Weights of a small transformer language model: 11 layers, a variant of Adam for these matrices.
Each number is 50 + 10 x the weight over its row's rms, rounded and kept within 0 to 99. Layers, rows and columns count from 0. The size before them is the row's rms in percent of the matrix's.

# up: layer 3 MLP up, 1536x384, rms 0.0492, rows 223-258, columns 288-383
# down: layer 3 MLP down (transposed), 1536x384, rms 0.0368, rows 223-258, columns 288-383
up223 127:36 33 55 47 39 54 47 59 73 69 31 46 68 44 40 52 51 40 45 40 46 58 53 78 49 28 35 39 62 42 29 66 35 52 41 48 56 66 39 49 51 35 42 47 42 50 53 42 39 32 39 67 50 35 48 61 49 48 43 51 54 68 47 49 46 64 54 63 45 46 32 53 57 37 58 39 55 49 68 47 56 60 34 50 52 55 51 54 48 49 66 39 47 50 37 50
down223 124:62 64 43 48 53 26 44 49 40 39 69 44 27 55 59 49 56 51 64 49 57 53 45 31 60 64 58 59 48 59 72 44 63 45 67 48 25 33 55 58 59 63 57 55 51 43 40 52 47 57 56 34 44 48 60 32 44 49 66 49 52 47 34 53 63 36 39 45 53 59 64 54 53 61 41 60 41 58 42 52 41 38 50 48 56 42 45 50 47 59 22 46 56 61 61 42
up224 085:60 50 48 49 45 59 54 38 43 52 61 61 54 46 40 56 54 59 63 50 65 52 60 52 58 38 51 53 39 52 49 44 54 38 53 67 45 69 58 50 48 71 61 52 51 53 50 52 61 56 48 34 52 49 32 54 52 52 62 50 48 41 66 61 21 49 67 51 49 34 49 43 49 39 54 47 54 30 54 49 39 47 58 60 48 65 44 37 38 46 46 26 46 71 48 53
down224 082:37 48 45 44 58 47 52 53 61 59 44 41 52 57 53 50 44 54 35 50 33 40 49 42 33 63 47 46 63 54 63 49 47 47 62 36 48 31 49 47 51 32 36 57 46 46 50 50 38 44 57 54 46 57 65 51 34 51 37 43 45 50 40 42 77 51 34 54 52 61 46 51 50 51 38 54 52 61 46 57 57 47 47 46 50 26 52 73 52 51 48 66 52 33 54 44
up225 108:44 62 62 49 49 77 48 44 62 47 59 36 50 47 53 66 52 48 58 48 64 64 50 56 69 52 41 60 45 50 43 38 37 41 59 36 56 42 55 52 42 49 38 53 55 39 50 51 41 59 46 41 52 66 63 42 48 42 63 50 48 56 45 57 53 57 44 53 61 45 44 47 60 28 56 42 60 49 40 43 48 24 67 47 56 43 48 45 56 40 59 36 42 54 58 50
down225 103:61 36 27 49 52 30 43 64 49 52 43 57 56 51 46 34 44 54 34 56 46 40 53 55 39 50 50 34 46 55 66 54 61 60 40 61 41 68 40 47 56 57 58 48 43 56 54 48 49 32 56 56 55 54 26 56 57 49 39 48 52 39 46 39 42 50 51 41 38 44 53 67 49 58 35 57 36 50 48 57 42 70 33 42 53 63 53 47 44 56 46 67 47 51 50 60
up226 104:57 62 53 54 71 50 39 71 62 44 44 54 51 55 45 53 39 52 45 62 50 29 49 58 43 44 30 60 46 62 49 55 34 40 63 52 60 56 55 56 58 56 35 54 64 44 52 48 66 53 39 49 43 40 53 34 51 58 64 45 50 25 49 56 49 50 35 45 64 47 56 52 44 44 47 42 34 56 44 60 52 38 55 64 35 43 56 55 45 54 47 44 45 47 50 45
down226 097:45 47 46 42 33 49 67 33 40 52 50 36 53 46 47 47 52 42 54 46 57 68 47 45 70 53 70 38 53 49 47 55 60 52 34 50 43 62 43 37 38 48 49 49 46 51 48 61 47 54 66 47 49 61 46 68 43 43 35 56 54 69 48 51 56 50 66 49 42 59 51 54 54 55 60 58 70 45 60 40 55 53 44 29 64 52 43 58 44 44 47 53 48 57 60 49
up227 133:42 54 48 47 54 47 52 35 67 61 50 68 28 55 49 31 51 42 44 33 53 62 68 34 66 46 55 52 41 70 46 56 42 44 49 64 54 51 52 47 47 48 55 50 57 56 44 57 48 36 63 65 48 62 53 57 49 32 50 69 69 34 40 57 37 44 50 26 50 43 42 56 51 49 43 52 54 45 22 57 64 60 51 50 32 38 35 64 53 48 70 45 41 45 39 38
down227 148:48 52 50 54 48 65 42 84 49 44 55 31 68 43 45 56 32 54 74 44 55 51 40 54 46 62 53 46 67 36 52 45 40 54 54 55 45 44 43 68 45 37 54 51 41 55 67 54 51 61 28 40 45 36 56 63 69 46 47 19 55 63 54 51 59 43 47 73 68 46 62 44 51 59 53 39 41 54 64 61 35 45 42 54 67 49 66 33 46 46 42 58 48 48 55 54
up228 134:30 37 58 32 32 46 45 44 48 44 45 45 53 44 52 63 49 40 45 57 59 55 27 55 41 40 48 36 50 45 53 62 44 49 57 40 48 44 50 49 56 68 67 26 59 36 42 65 46 41 55 40 42 60 41 54 48 32 48 56 51 59 67 58 52 46 51 56 51 56 57 51 52 43 54 54 33 56 41 49 48 33 47 51 42 44 42 51 72 65 71 52 42 60 35 72
down228 148:49 52 54 61 50 50 52 49 52 47 60 52 41 61 58 42 56 56 52 46 56 37 72 42 52 54 60 54 61 64 45 51 34 34 48 53 46 59 61 58 48 57 24 69 44 53 61 40 53 65 42 66 59 32 42 48 36 59 54 47 60 46 48 30 55 46 59 48 65 52 54 49 40 47 55 43 70 38 70 39 44 56 61 33 69 60 50 28 36 42 43 60 62 42 51 37
up229 093:53 39 64 51 61 43 54 40 49 58 53 60 59 50 43 52 44 62 43 47 58 28 51 56 73 50 49 58 52 49 39 38 41 51 49 47 58 55 47 53 42 59 36 56 48 40 52 52 64 48 42 57 72 64 55 42 58 52 49 52 58 44 60 39 43 74 66 42 48 32 70 54 34 41 59 57 71 57 42 55 49 52 72 41 51 59 46 71 51 43 47 59 50 73 33 38
down229 092:41 53 38 45 39 69 51 66 52 60 64 47 32 49 56 52 48 47 57 44 47 68 42 49 38 36 49 26 53 47 54 59 53 54 44 65 49 34 68 39 51 37 58 34 44 59 47 45 40 45 56 48 36 45 45 62 35 52 36 56 49 49 37 54 48 33 40 62 55 59 46 45 61 59 47 48 35 46 61 57 61 56 31 54 45 46 58 33 50 52 64 46 50 35 55 62
up230 093:52 65 62 52 57 46 46 40 62 47 68 45 47 29 53 29 55 35 42 54 64 55 71 60 59 70 58 36 54 59 21 41 56 47 36 39 48 46 51 53 57 50 49 53 49 51 52 47 53 48 51 56 64 45 52 56 48 61 47 49 48 54 51 45 47 72 50 51 56 55 45 67 41 51 59 56 42 45 54 59 44 48 46 40 52 45 37 56 38 56 54 58 51 46 39 75
down230 083:63 31 42 56 51 55 48 51 45 45 32 66 56 65 51 66 47 59 61 47 45 48 28 43 39 26 38 60 49 32 78 57 43 58 57 61 54 51 53 50 44 52 69 42 52 38 54 55 47 52 50 42 39 58 56 56 32 52 57 69 56 47 48 70 52 22 46 47 34 43 56 39 54 47 42 50 57 61 45 41 58 57 53 64 49 48 54 42 56 39 44 49 47 72 59 38
up231 105:47 55 36 53 42 45 49 64 49 45 52 40 54 46 41 55 66 56 50 64 57 61 51 45 36 45 60 51 45 46 32 44 63 69 70 31 37 53 45 57 56 43 60 57 48 49 44 46 41 67 30 61 40 49 64 30 47 44 53 42 68 52 42 59 56 52 36 50 57 36 38 44 48 59 45 49 49 45 41 55 65 39 51 49 50 45 63 36 48 36 53 47 50 54 56 60
down231 102:54 63 67 38 57 45 48 47 47 60 46 60 53 63 57 58 50 54 58 34 40 44 47 64 75 59 47 37 47 44 58 54 36 38 36 59 54 55 42 41 57 58 43 51 51 47 57 56 47 34 48 56 44 49 37 62 62 62 51 51 40 53 70 42 41 44 58 53 31 64 59 59 55 45 64 51 58 52 61 51 39 58 42 51 54 52 52 55 51 64 48 56 59 56 50 46
up232 071:36 43 65 50 58 49 28 62 62 39 65 60 47 39 43 30 48 52 41 42 47 56 54 35 55 43 54 47 51 50 42 40 25 45 48 39 43 37 48 61 28 62 55 55 54 56 37 36 45 60 46 62 46 23 62 48 50 57 40 51 44 44 40 56 66 58 46 44 30 63 55 37 53 46 64 63 35 56 38 55 66 41 59 45 47 52 48 55 41 64 67 48 57 37 36 72
down232 064:71 54 30 51 52 45 74 43 34 57 49 41 56 55 51 74 48 48 58 53 53 49 48 63 45 50 48 54 51 48 62 55 78 55 53 67 59 65 52 41 75 31 53 49 48 39 62 63 50 49 61 43 58 75 44 54 54 44 63 58 55 59 59 45 39 49 58 60 60 34 49 73 52 57 38 43 72 36 56 47 36 60 35 54 51 51 51 49 60 44 29 40 40 66 64 30
up233 069:41 58 33 46 52 48 50 52 53 55 48 55 56 54 44 57 43 39 56 59 55 64 59 54 47 43 47 57 47 45 39 42 29 57 50 39 50 42 54 44 52 48 26 49 53 45 49 50 54 55 48 51 35 46 55 62 53 50 55 57 41 57 41 62 37 65 47 46 45 48 45 36 40 48 40 56 52 51 74 48 61 41 56 53 67 39 50 48 59 52 61 61 47 51 51 62
down233 063:59 49 58 49 50 57 51 56 45 45 43 42 42 48 47 50 59 54 45 39 42 31 48 46 54 57 59 43 54 55 62 50 75 47 55 64 54 58 47 60 47 55 64 49 51 63 56 39 48 52 53 48 61 56 52 47 52 49 58 28 58 36 57 42 52 40 49 53 52 56 46 71 59 57 64 47 48 43 28 47 34 61 36 46 37 69 51 58 43 49 39 36 63 51 46 42
up234 132:45 61 43 50 44 36 62 50 49 42 50 57 41 46 43 44 35 50 31 42 66 44 61 62 67 46 56 45 39 57 21 39 69 35 60 46 42 64 36 51 56 59 58 39 45 55 58 37 36 41 57 56 47 52 42 57 50 44 61 48 64 42 55 41 50 33 59 35 46 37 54 42 38 48 42 56 48 40 57 54 45 54 55 37 47 49 46 44 57 48 46 63 54 37 46 48
down234 128:50 37 57 35 45 51 54 53 45 47 33 39 50 66 44 53 54 48 57 68 35 35 46 55 45 50 38 50 52 43 62 47 25 67 47 50 56 31 66 55 32 31 50 51 61 50 55 48 64 51 60 48 57 54 58 48 38 38 42 43 50 43 49 49 54 69 50 46 55 45 52 56 57 40 65 23 49 61 59 67 54 61 51 62 39 52 67 55 24 51 57 46 48 70 61 40
up235 096:59 54 44 42 50 44 45 58 53 38 67 44 42 54 20 66 48 56 65 38 51 50 29 55 53 51 43 45 50 51 36 46 54 53 46 58 61 46 43 69 55 42 58 47 44 64 49 46 57 55 48 54 35 55 57 43 55 38 55 57 38 65 44 52 40 26 51 28 55 55 28 66 37 39 51 41 60 41 47 62 45 39 51 53 38 51 31 38 63 55 45 48 54 53 36 30
down235 089:31 50 54 48 51 54 57 34 45 66 40 52 54 52 74 26 55 50 35 65 48 45 61 54 60 37 53 51 51 41 66 50 51 48 58 45 42 54 56 35 49 66 51 55 56 39 52 50 46 46 61 40 67 46 45 59 36 64 46 50 53 40 59 52 66 62 49 78 42 40 75 33 57 53 42 52 41 60 54 37 46 55 60 34 55 44 69 66 39 57 46 52 47 50 57 63
up236 086:56 45 56 57 44 45 50 41 50 58 50 49 49 38 50 39 45 40 52 34 54 56 64 47 42 51 43 39 33 57 43 56 50 59 35 75 44 58 51 57 42 58 53 53 64 46 48 45 32 35 37 45 49 52 43 67 47 43 59 51 52 42 45 54 50 56 42 60 40 58 38 60 52 43 42 45 69 46 54 53 65 47 44 58 65 42 41 34 52 55 41 50 43 55 31 47
down236 078:44 49 41 42 48 54 43 47 50 47 57 63 45 63 55 54 46 68 50 54 47 55 37 55 52 46 54 51 55 39 56 40 52 44 72 29 51 47 54 47 52 38 55 43 45 49 49 44 72 54 64 61 43 51 58 46 55 52 43 59 48 55 55 47 55 53 54 50 49 47 57 49 41 53 51 63 30 53 50 57 33 59 65 44 27 47 55 60 55 48 55 42 54 50 68 48
up237 136:64 54 62 45 39 35 46 42 34 45 63 43 57 55 50 50 44 23 65 66 49 43 46 67 47 51 51 46 47 58 42 49 58 62 42 50 60 68 64 58 53 36 66 52 50 53 43 31 61 62 51 52 46 49 49 55 34 57 40 60 46 51 47 61 69 59 31 38 75 57 56 41 49 54 52 52 34 41 57 62 59 49 53 65 35 64 76 48 40 52 43 40 51 42 75 42
down237 161:52 49 35 51 60 47 50 65 67 55 42 68 36 40 53 48 48 59 36 44 49 29 53 55 49 55 41 56 52 42 60 61 26 29 52 43 42 41 45 48 35 44 35 44 63 44 55 55 34 50 65 55 55 57 59 41 70 26 55 10 66 48 54 48 36 47 57 58 37 35 37 62 63 29 51 46 68 56 35 43 52 49 53 43 41 34 18 62 60 57 59 54 45 59 34 45
up238 097:58 41 55 42 31 52 43 53 61 66 49 72 44 61 60 49 64 61 50 55 51 40 55 68 40 38 51 49 44 35 42 42 52 53 52 59 58 47 44 51 55 47 43 52 56 39 55 54 52 39 54 61 63 43 79 57 45 38 38 52 60 40 48 56 39 52 59 59 45 35 55 51 52 52 59 39 55 48 50 61 68 45 65 60 48 50 55 61 48 57 68 71 47 51 48 54
down238 108:46 66 45 64 68 48 58 46 47 46 59 23 51 47 32 51 45 40 43 41 55 55 49 29 57 59 50 49 49 56 57 53 42 50 50 49 38 60 56 47 48 54 59 37 56 54 38 44 54 55 47 51 32 57 22 32 60 57 58 42 40 55 55 52 56 48 39 31 52 57 48 54 51 42 48 66 56 39 46 37 34 60 31 42 54 41 49 39 56 42 42 29 59 49 47 42
up239 111:53 36 42 28 59 48 56 61 44 52 51 45 47 62 44 50 37 40 43 54 34 40 47 70 76 55 51 44 56 45 44 52 46 39 55 57 48 40 44 58 40 57 56 41 43 48 42 45 63 70 39 48 41 61 73 69 53 37 51 51 52 49 55 48 44 47 45 64 44 38 34 60 49 51 48 45 59 54 55 54 55 46 55 39 44 63 72 57 36 68 52 35 37 31 53 40
down239 109:45 60 59 56 49 49 34 42 55 51 42 44 54 45 55 52 62 58 56 47 54 59 53 49 35 41 54 47 48 60 60 49 55 66 53 40 48 67 56 41 50 44 34 61 55 53 56 57 43 32 51 43 61 51 38 40 43 67 43 52 50 49 44 59 56 70 60 36 63 52 65 42 50 53 40 46 40 32 54 54 41 48 37 67 60 37 31 46 46 38 44 66 68 82 63 70
up240 068:55 38 67 37 54 50 50 36 49 50 50 40 50 40 37 51 45 36 56 45 42 75 25 66 58 55 55 57 59 51 38 69 45 53 49 53 30 40 47 63 34 49 51 51 59 54 55 49 55 47 47 55 55 44 48 38 49 54 54 41 48 61 47 41 47 53 51 30 43 56 35 62 66 61 48 62 36 56 58 52 60 47 48 58 41 52 52 47 47 61 50 45 38 43 45 53
down240 060:45 53 38 56 48 55 52 66 50 51 57 62 52 49 50 53 46 64 50 53 43 33 70 42 43 45 51 49 39 44 57 33 48 40 50 44 61 69 49 47 62 53 58 53 43 44 43 58 49 56 57 53 49 57 50 65 48 38 47 79 55 42 50 58 49 43 50 62 52 42 59 40 42 44 49 33 72 47 35 54 41 47 49 45 62 49 50 54 62 49 46 55 61 58 54 46
up241 090:43 57 44 51 44 32 38 58 62 34 36 50 55 39 71 48 44 37 41 36 42 54 54 56 31 38 55 56 61 45 62 49 27 62 54 50 54 44 67 54 62 40 40 53 49 38 44 59 58 46 53 51 51 56 52 56 52 42 56 52 54 48 47 38 41 51 53 45 59 57 47 52 49 40 58 51 42 38 43 59 38 61 60 47 56 53 55 51 50 55 54 48 43 60 53 35
down241 083:54 41 64 49 60 69 49 48 42 58 51 54 52 56 29 54 52 50 64 68 59 39 45 45 70 65 37 53 41 41 39 45 65 37 46 45 43 52 41 46 36 61 56 49 50 64 56 37 44 43 44 48 57 53 40 51 49 54 46 50 40 60 49 63 46 48 42 52 50 41 55 49 51 63 42 51 55 50 56 52 55 50 29 62 51 43 47 44 44 34 45 49 53 38 60 69
up242 100:66 42 69 53 58 37 68 54 54 38 46 61 67 27 53 43 54 54 65 36 74 55 51 54 63 52 49 33 52 50 67 38 47 37 61 45 21 40 55 60 55 73 61 48 43 73 50 37 29 51 53 52 48 70 52 51 47 59 38 48 47 49 54 44 39 46 49 31 54 39 33 35 46 40 57 60 54 44 73 65 43 45 58 57 49 55 61 43 41 36 38 39 47 53 39 63
down242 100:29 57 30 47 39 59 33 54 44 65 52 39 41 69 36 57 42 44 32 65 24 43 51 58 40 41 49 62 44 45 34 51 44 69 45 60 76 64 37 44 44 17 55 56 54 19 41 58 70 54 49 47 46 39 57 46 57 46 62 57 49 53 42 56 68 43 51 66 40 49 71 55 51 59 45 42 49 58 37 48 59 61 45 41 57 44 44 52 51 57 59 64 49 44 65 40
up243 102:67 50 56 34 50 63 54 51 52 30 66 19 41 47 70 61 53 43 59 53 47 56 65 58 55 57 57 51 53 46 47 46 46 50 49 42 37 60 57 44 42 52 63 07 45 43 45 34 48 46 31 27 50 65 54 64 48 43 41 50 49 40 52 60 64 50 43 48 50 51 31 48 37 48 39 57 40 53 54 58 49 57 64 33 52 56 46 54 74 48 45 49 47 57 47 45
down243 119:35 53 43 55 48 39 39 49 45 67 32 86 63 39 26 49 45 56 38 46 48 46 38 48 41 45 43 49 42 50 59 50 51 60 45 54 62 52 44 57 57 53 38 96 50 51 49 59 62 51 65 66 49 46 46 40 55 57 58 52 65 52 54 47 35 47 50 41 53 50 62 51 59 48 61 38 59 47 39 28 46 30 45 61 42 50 56 42 25 53 60 51 48 45 59 49
up244 081:59 37 41 62 42 43 57 47 67 51 46 43 64 53 41 67 54 55 51 57 47 58 35 34 58 53 52 60 34 40 33 32 51 57 44 35 47 47 57 78 50 52 40 47 42 51 47 42 42 42 50 46 59 77 49 65 52 41 50 53 50 47 49 48 42 62 32 59 53 43 60 41 41 77 44 63 65 43 48 61 43 62 54 29 34 52 66 39 41 61 47 44 51 57 53 51
down244 073:54 76 65 47 57 50 45 61 34 43 57 54 45 42 49 39 32 54 40 44 48 48 62 67 47 48 52 42 74 61 54 58 47 49 61 66 53 44 48 25 57 36 58 54 54 51 61 62 51 56 50 56 41 28 49 35 36 57 44 52 53 50 55 56 66 45 61 47 65 54 39 57 52 26 51 45 33 46 53 50 59 39 44 64 60 55 33 60 59 44 59 55 47 44 45 59
up245 117:43 57 28 53 50 51 59 76 50 51 50 53 55 42 52 58 57 63 49 73 47 66 48 62 62 41 43 43 29 51 58 45 43 47 65 66 51 48 45 55 48 37 34 59 61 61 50 42 59 61 47 54 49 66 58 32 46 64 56 55 57 53 43 40 50 39 44 56 43 44 48 45 58 42 37 59 72 59 46 42 40 35 45 58 37 30 57 44 35 43 37 47 53 39 56 53
down245 121:59 53 77 51 43 52 43 35 57 52 44 42 48 69 49 35 55 45 59 34 34 39 54 44 51 55 52 54 65 47 45 44 68 57 39 41 37 52 52 30 56 57 52 39 49 38 49 63 41 50 49 46 54 31 47 57 39 48 41 47 49 42 57 63 42 61 48 50 58 56 52 55 37 55 65 38 47 40 57 56 67 68 53 58 62 69 38 65 55 49 59 48 52 60 47 42
up246 083:48 46 39 41 44 28 38 40 65 33 65 57 58 37 64 46 65 61 55 42 50 61 42 51 37 54 55 50 44 42 33 44 46 51 55 62 48 45 65 39 66 57 38 55 44 54 46 45 50 44 34 36 49 55 45 53 46 39 47 45 51 69 47 36 79 56 52 40 69 53 52 62 61 39 47 62 50 52 49 60 49 51 51 46 46 47 70 35 55 56 58 37 58 41 45 49
down246 078:53 51 66 62 54 70 67 68 39 61 31 52 41 66 35 47 41 40 45 53 53 38 50 46 54 46 40 53 57 60 65 53 52 55 46 36 44 50 44 53 39 48 68 41 57 51 56 62 57 54 71 62 55 49 52 43 53 60 53 61 50 31 54 49 17 50 53 57 26 48 40 53 41 62 55 49 48 44 49 39 48 53 49 55 55 58 40 67 50 38 42 69 47 62 54 52
up247 115:42 66 48 57 69 27 39 54 47 56 45 46 56 47 48 41 48 53 55 61 46 60 55 53 52 45 48 49 39 49 50 55 60 66 63 44 48 40 63 53 42 47 53 48 46 53 57 41 53 66 45 61 41 42 37 57 43 39 66 54 46 53 53 48 49 53 37 55 37 48 46 58 40 49 67 67 70 49 50 59 34 57 26 52 57 52 59 49 65 47 47 52 39 48 61 47
down247 114:54 29 56 50 38 78 50 53 43 43 46 49 43 42 37 62 51 53 49 41 49 42 41 46 45 50 65 51 68 42 43 36 42 26 37 56 48 55 31 52 57 61 54 62 52 51 33 60 56 44 50 36 62 42 67 46 78 62 44 39 61 59 41 56 51 43 52 48 57 56 45 37 53 56 43 20 38 42 50 39 54 41 69 44 52 52 40 44 30 48 54 48 55 53 40 57
up248 056:46 60 57 47 54 51 38 35 54 52 61 46 60 52 43 43 30 58 56 57 50 34 56 59 57 38 62 29 28 39 47 62 79 62 43 55 38 33 56 43 60 41 37 43 54 63 46 69 52 55 35 65 49 49 36 54 61 36 58 51 56 61 46 54 49 54 61 50 60 57 49 37 44 42 59 46 63 57 46 57 49 49 30 49 47 57 70 39 52 54 63 54 60 41 50 40
down248 047:56 47 41 55 51 50 67 70 49 53 32 54 50 47 61 58 59 43 51 47 55 59 42 42 38 63 35 68 70 58 57 45 33 35 51 51 69 67 39 55 50 58 52 54 55 39 53 38 54 48 65 36 54 53 67 50 13 61 44 51 45 43 61 54 46 58 39 45 58 43 44 67 54 60 42 51 34 47 49 36 53 47 73 52 59 51 36 56 49 49 35 50 32 64 52 58
up249 120:64 71 47 56 48 31 31 40 45 40 44 59 44 58 36 63 55 51 68 56 36 47 56 46 41 46 57 45 41 45 42 43 56 39 47 69 57 62 41 56 37 49 41 53 56 68 48 47 56 52 52 56 37 62 36 72 49 71 47 54 43 35 59 53 57 39 53 35 63 53 46 48 56 61 49 37 37 59 39 49 55 49 45 62 45 42 29 57 35 57 57 43 42 41 49 63
down249 128:38 29 57 46 47 67 65 81 64 68 51 27 56 44 58 40 51 58 41 46 65 67 43 61 61 52 36 52 63 55 48 54 40 56 56 45 45 31 54 55 59 46 49 51 42 24 47 49 45 46 43 36 48 45 55 31 56 30 58 51 52 74 43 44 41 61 51 59 33 50 52 45 41 47 55 57 58 32 65 46 51 44 53 42 56 47 47 45 64 36 53 54 54 49 55 41
up250 095:41 53 44 44 39 46 36 34 55 69 47 39 43 46 85 45 62 40 46 39 42 32 52 52 34 58 52 50 41 44 43 54 40 61 51 65 56 41 36 33 39 47 65 46 48 46 55 60 55 55 55 55 37 61 37 49 50 45 47 46 52 68 46 43 54 29 47 51 44 49 59 49 56 51 55 37 49 61 47 50 63 56 50 55 52 48 53 49 47 47 62 58 42 34 40 48
down250 091:51 32 65 64 58 50 67 63 44 32 60 67 51 51 32 40 39 52 57 58 50 63 46 43 65 45 41 42 66 64 65 47 60 41 60 35 42 57 61 69 66 48 31 53 48 52 60 38 37 46 48 57 60 41 59 50 52 50 57 61 45 25 51 57 37 75 57 49 53 47 45 50 35 53 35 65 57 41 66 57 40 50 47 37 55 52 44 50 50 47 40 41 57 61 51 41
up251 110:43 49 59 53 46 38 60 69 49 44 38 62 45 45 41 50 48 51 64 59 57 45 47 65 47 51 43 55 48 45 40 69 42 29 48 59 55 59 51 52 68 44 50 42 41 54 55 45 53 62 53 60 62 61 37 63 47 60 49 52 68 56 53 36 46 39 45 53 34 45 53 47 40 57 45 68 59 53 63 66 52 50 45 43 62 65 48 47 48 39 40 30 62 40 28 50
down251 105:47 59 44 47 52 63 48 30 48 47 62 48 53 51 65 54 61 46 38 43 42 54 40 47 53 51 47 50 48 51 65 31 45 62 48 41 46 38 46 44 31 64 60 54 41 47 47 53 45 42 60 48 40 35 56 42 43 51 52 52 36 57 47 70 59 63 68 52 67 45 54 52 62 41 45 38 44 48 45 36 41 54 59 63 36 37 54 52 53 59 56 66 45 59 75 50
up252 110:66 55 52 52 46 47 50 58 59 39 46 64 42 53 42 59 47 55 41 42 56 56 42 59 44 34 46 49 64 41 61 38 60 47 47 52 48 49 68 68 54 42 59 53 40 49 44 66 57 42 42 66 65 60 61 37 52 73 47 53 54 56 69 38 45 65 65 47 59 49 38 40 62 42 46 46 40 42 40 44 58 57 57 54 57 49 48 50 48 67 62 55 49 47 54 59
down252 106:41 43 43 44 56 41 47 39 49 54 64 24 50 51 51 30 52 42 41 59 48 42 46 45 58 67 67 49 30 52 39 64 34 50 47 35 36 49 39 43 41 52 43 60 63 55 62 39 42 62 49 35 47 47 40 68 52 33 46 50 41 39 35 51 60 34 35 64 34 57 66 71 34 49 53 54 66 61 50 53 41 40 49 46 50 51 63 44 61 39 39 50 48 61 58 44
up253 126:46 41 41 30 53 65 51 50 58 56 60 58 50 42 39 38 58 65 61 50 65 56 63 54 59 47 45 52 67 68 59 61 30 42 78 47 42 38 60 49 44 51 58 69 58 38 48 52 38 47 41 49 34 47 47 34 48 58 51 63 50 67 52 56 54 20 68 66 36 59 43 41 63 48 24 55 42 43 41 57 36 43 55 54 51 36 48 44 48 33 29 30 56 35 53 53
down253 132:54 53 65 71 46 50 47 57 47 41 43 46 51 52 61 59 50 47 38 55 37 48 43 55 58 49 39 58 22 36 58 41 71 62 35 49 45 64 40 64 55 44 45 28 56 54 46 54 58 50 50 54 37 44 45 50 65 49 45 33 46 53 49 48 55 64 37 35 62 42 43 59 49 66 60 54 65 60 57 41 56 56 48 42 58 52 54 58 42 66 70 73 46 59 38 68
up254 072:77 59 53 52 59 52 51 61 52 62 46 39 38 43 39 51 64 51 61 56 60 45 29 70 56 50 69 50 53 48 49 50 41 55 56 74 34 48 64 59 52 61 56 49 40 58 46 46 49 50 43 59 36 52 42 58 47 55 45 52 46 46 51 55 47 63 44 50 39 54 55 58 49 63 43 42 50 41 46 46 67 28 49 53 32 34 53 36 45 64 36 38 46 45 63 46
down254 066:33 37 50 50 42 45 47 47 51 45 56 66 64 58 62 42 40 56 30 51 40 51 71 29 37 41 37 44 40 51 50 46 58 51 50 30 66 53 35 52 50 45 43 53 62 42 58 54 59 43 47 37 63 56 52 46 63 43 55 43 63 58 51 52 55 36 52 48 69 39 57 42 45 42 60 49 54 51 50 54 24 76 58 40 72 54 48 61 55 46 61 65 50 49 30 45
up255 076:56 53 39 45 38 32 45 39 50 54 47 51 56 63 61 70 31 49 44 45 64 31 36 62 61 43 52 60 44 31 49 45 50 54 63 73 49 69 45 52 55 55 51 51 67 37 70 59 68 39 40 41 41 58 48 69 48 63 62 50 52 58 37 59 49 44 66 60 47 49 46 69 58 51 44 22 49 51 46 49 47 34 34 48 52 58 57 47 52 58 57 51 55 39 52 46
down255 067:41 45 62 57 60 60 56 63 45 42 55 48 38 47 37 32 62 57 59 55 31 60 69 34 36 56 54 43 59 66 49 56 53 42 41 36 50 34 47 50 42 48 47 47 38 67 33 41 34 55 50 55 58 47 51 36 51 36 38 54 43 46 66 43 47 65 30 40 64 56 46 34 39 53 59 83 47 40 66 57 56 63 71 47 49 41 43 58 42 47 46 50 45 66 47 55
up256 134:60 44 54 41 56 39 54 44 53 52 62 60 62 48 45 25 42 54 40 56 45 49 40 63 48 35 42 46 60 41 61 28 50 58 59 40 49 60 44 35 42 49 59 32 59 74 51 57 61 41 44 44 55 47 61 53 05 65 63 73 59 42 59 40 43 66 47 31 48 48 56 55 44 39 59 61 47 51 39 55 61 47 59 54 37 52 68 63 57 45 75 56 50 48 54 52
down256 171:31 64 42 60 43 56 38 60 62 52 38 40 52 49 66 61 49 45 56 46 63 56 52 44 48 63 55 50 39 63 35 77 42 37 45 66 53 42 57 60 53 44 36 57 46 28 48 54 33 59 51 54 53 53 37 56 99 40 40 00 39 55 34 57 55 40 51 63 45 49 36 51 61 65 50 42 51 45 61 42 34 47 48 40 42 46 41 42 45 59 35 37 35 44 45 60
up257 077:41 47 53 39 55 70 50 54 64 60 49 50 54 54 47 43 36 52 62 36 29 53 31 49 51 63 41 29 36 42 51 37 25 64 38 54 39 49 53 43 44 44 65 55 57 45 41 45 27 46 58 42 54 44 58 49 48 48 57 49 52 64 49 39 32 35 62 42 32 45 51 68 55 39 32 27 52 61 48 50 68 54 53 57 65 54 45 55 58 49 43 49 59 46 62 42
down257 067:57 52 55 64 47 28 48 46 37 39 50 51 44 47 55 51 66 54 39 71 70 47 59 54 57 31 58 67 68 53 53 52 66 30 69 36 56 52 51 62 49 63 35 50 39 58 54 52 65 63 43 58 45 53 43 55 49 52 41 55 46 38 52 52 64 58 36 57 67 49 53 29 57 57 76 72 50 38 50 50 31 42 47 38 30 50 60 48 55 53 58 49 42 60 33 58
up258 105:57 46 40 58 53 45 49 63 47 51 51 47 61 57 63 55 56 66 59 35 44 50 42 69 55 63 47 51 57 51 52 35 39 44 52 54 55 55 70 48 52 45 22 53 48 45 55 49 51 68 54 54 31 51 48 40 59 56 50 58 67 56 44 24 44 56 37 56 38 40 60 72 49 35 50 50 63 52 82 78 54 61 49 44 51 38 57 28 49 44 45 55 48 55 45 60
down258 095:48 58 65 42 48 64 50 41 47 47 51 60 37 44 44 43 37 28 46 73 63 48 65 31 53 40 46 44 50 47 43 60 55 61 38 51 43 45 33 55 51 53 77 46 54 54 54 44 56 30 42 52 72 50 45 54 34 39 50 49 43 46 55 74 57 52 63 49 51 52 36 39 58 57 57 57 39 41 22 28 46 27 57 53 44 57 40 57 41 53 52 29 49 40 50 47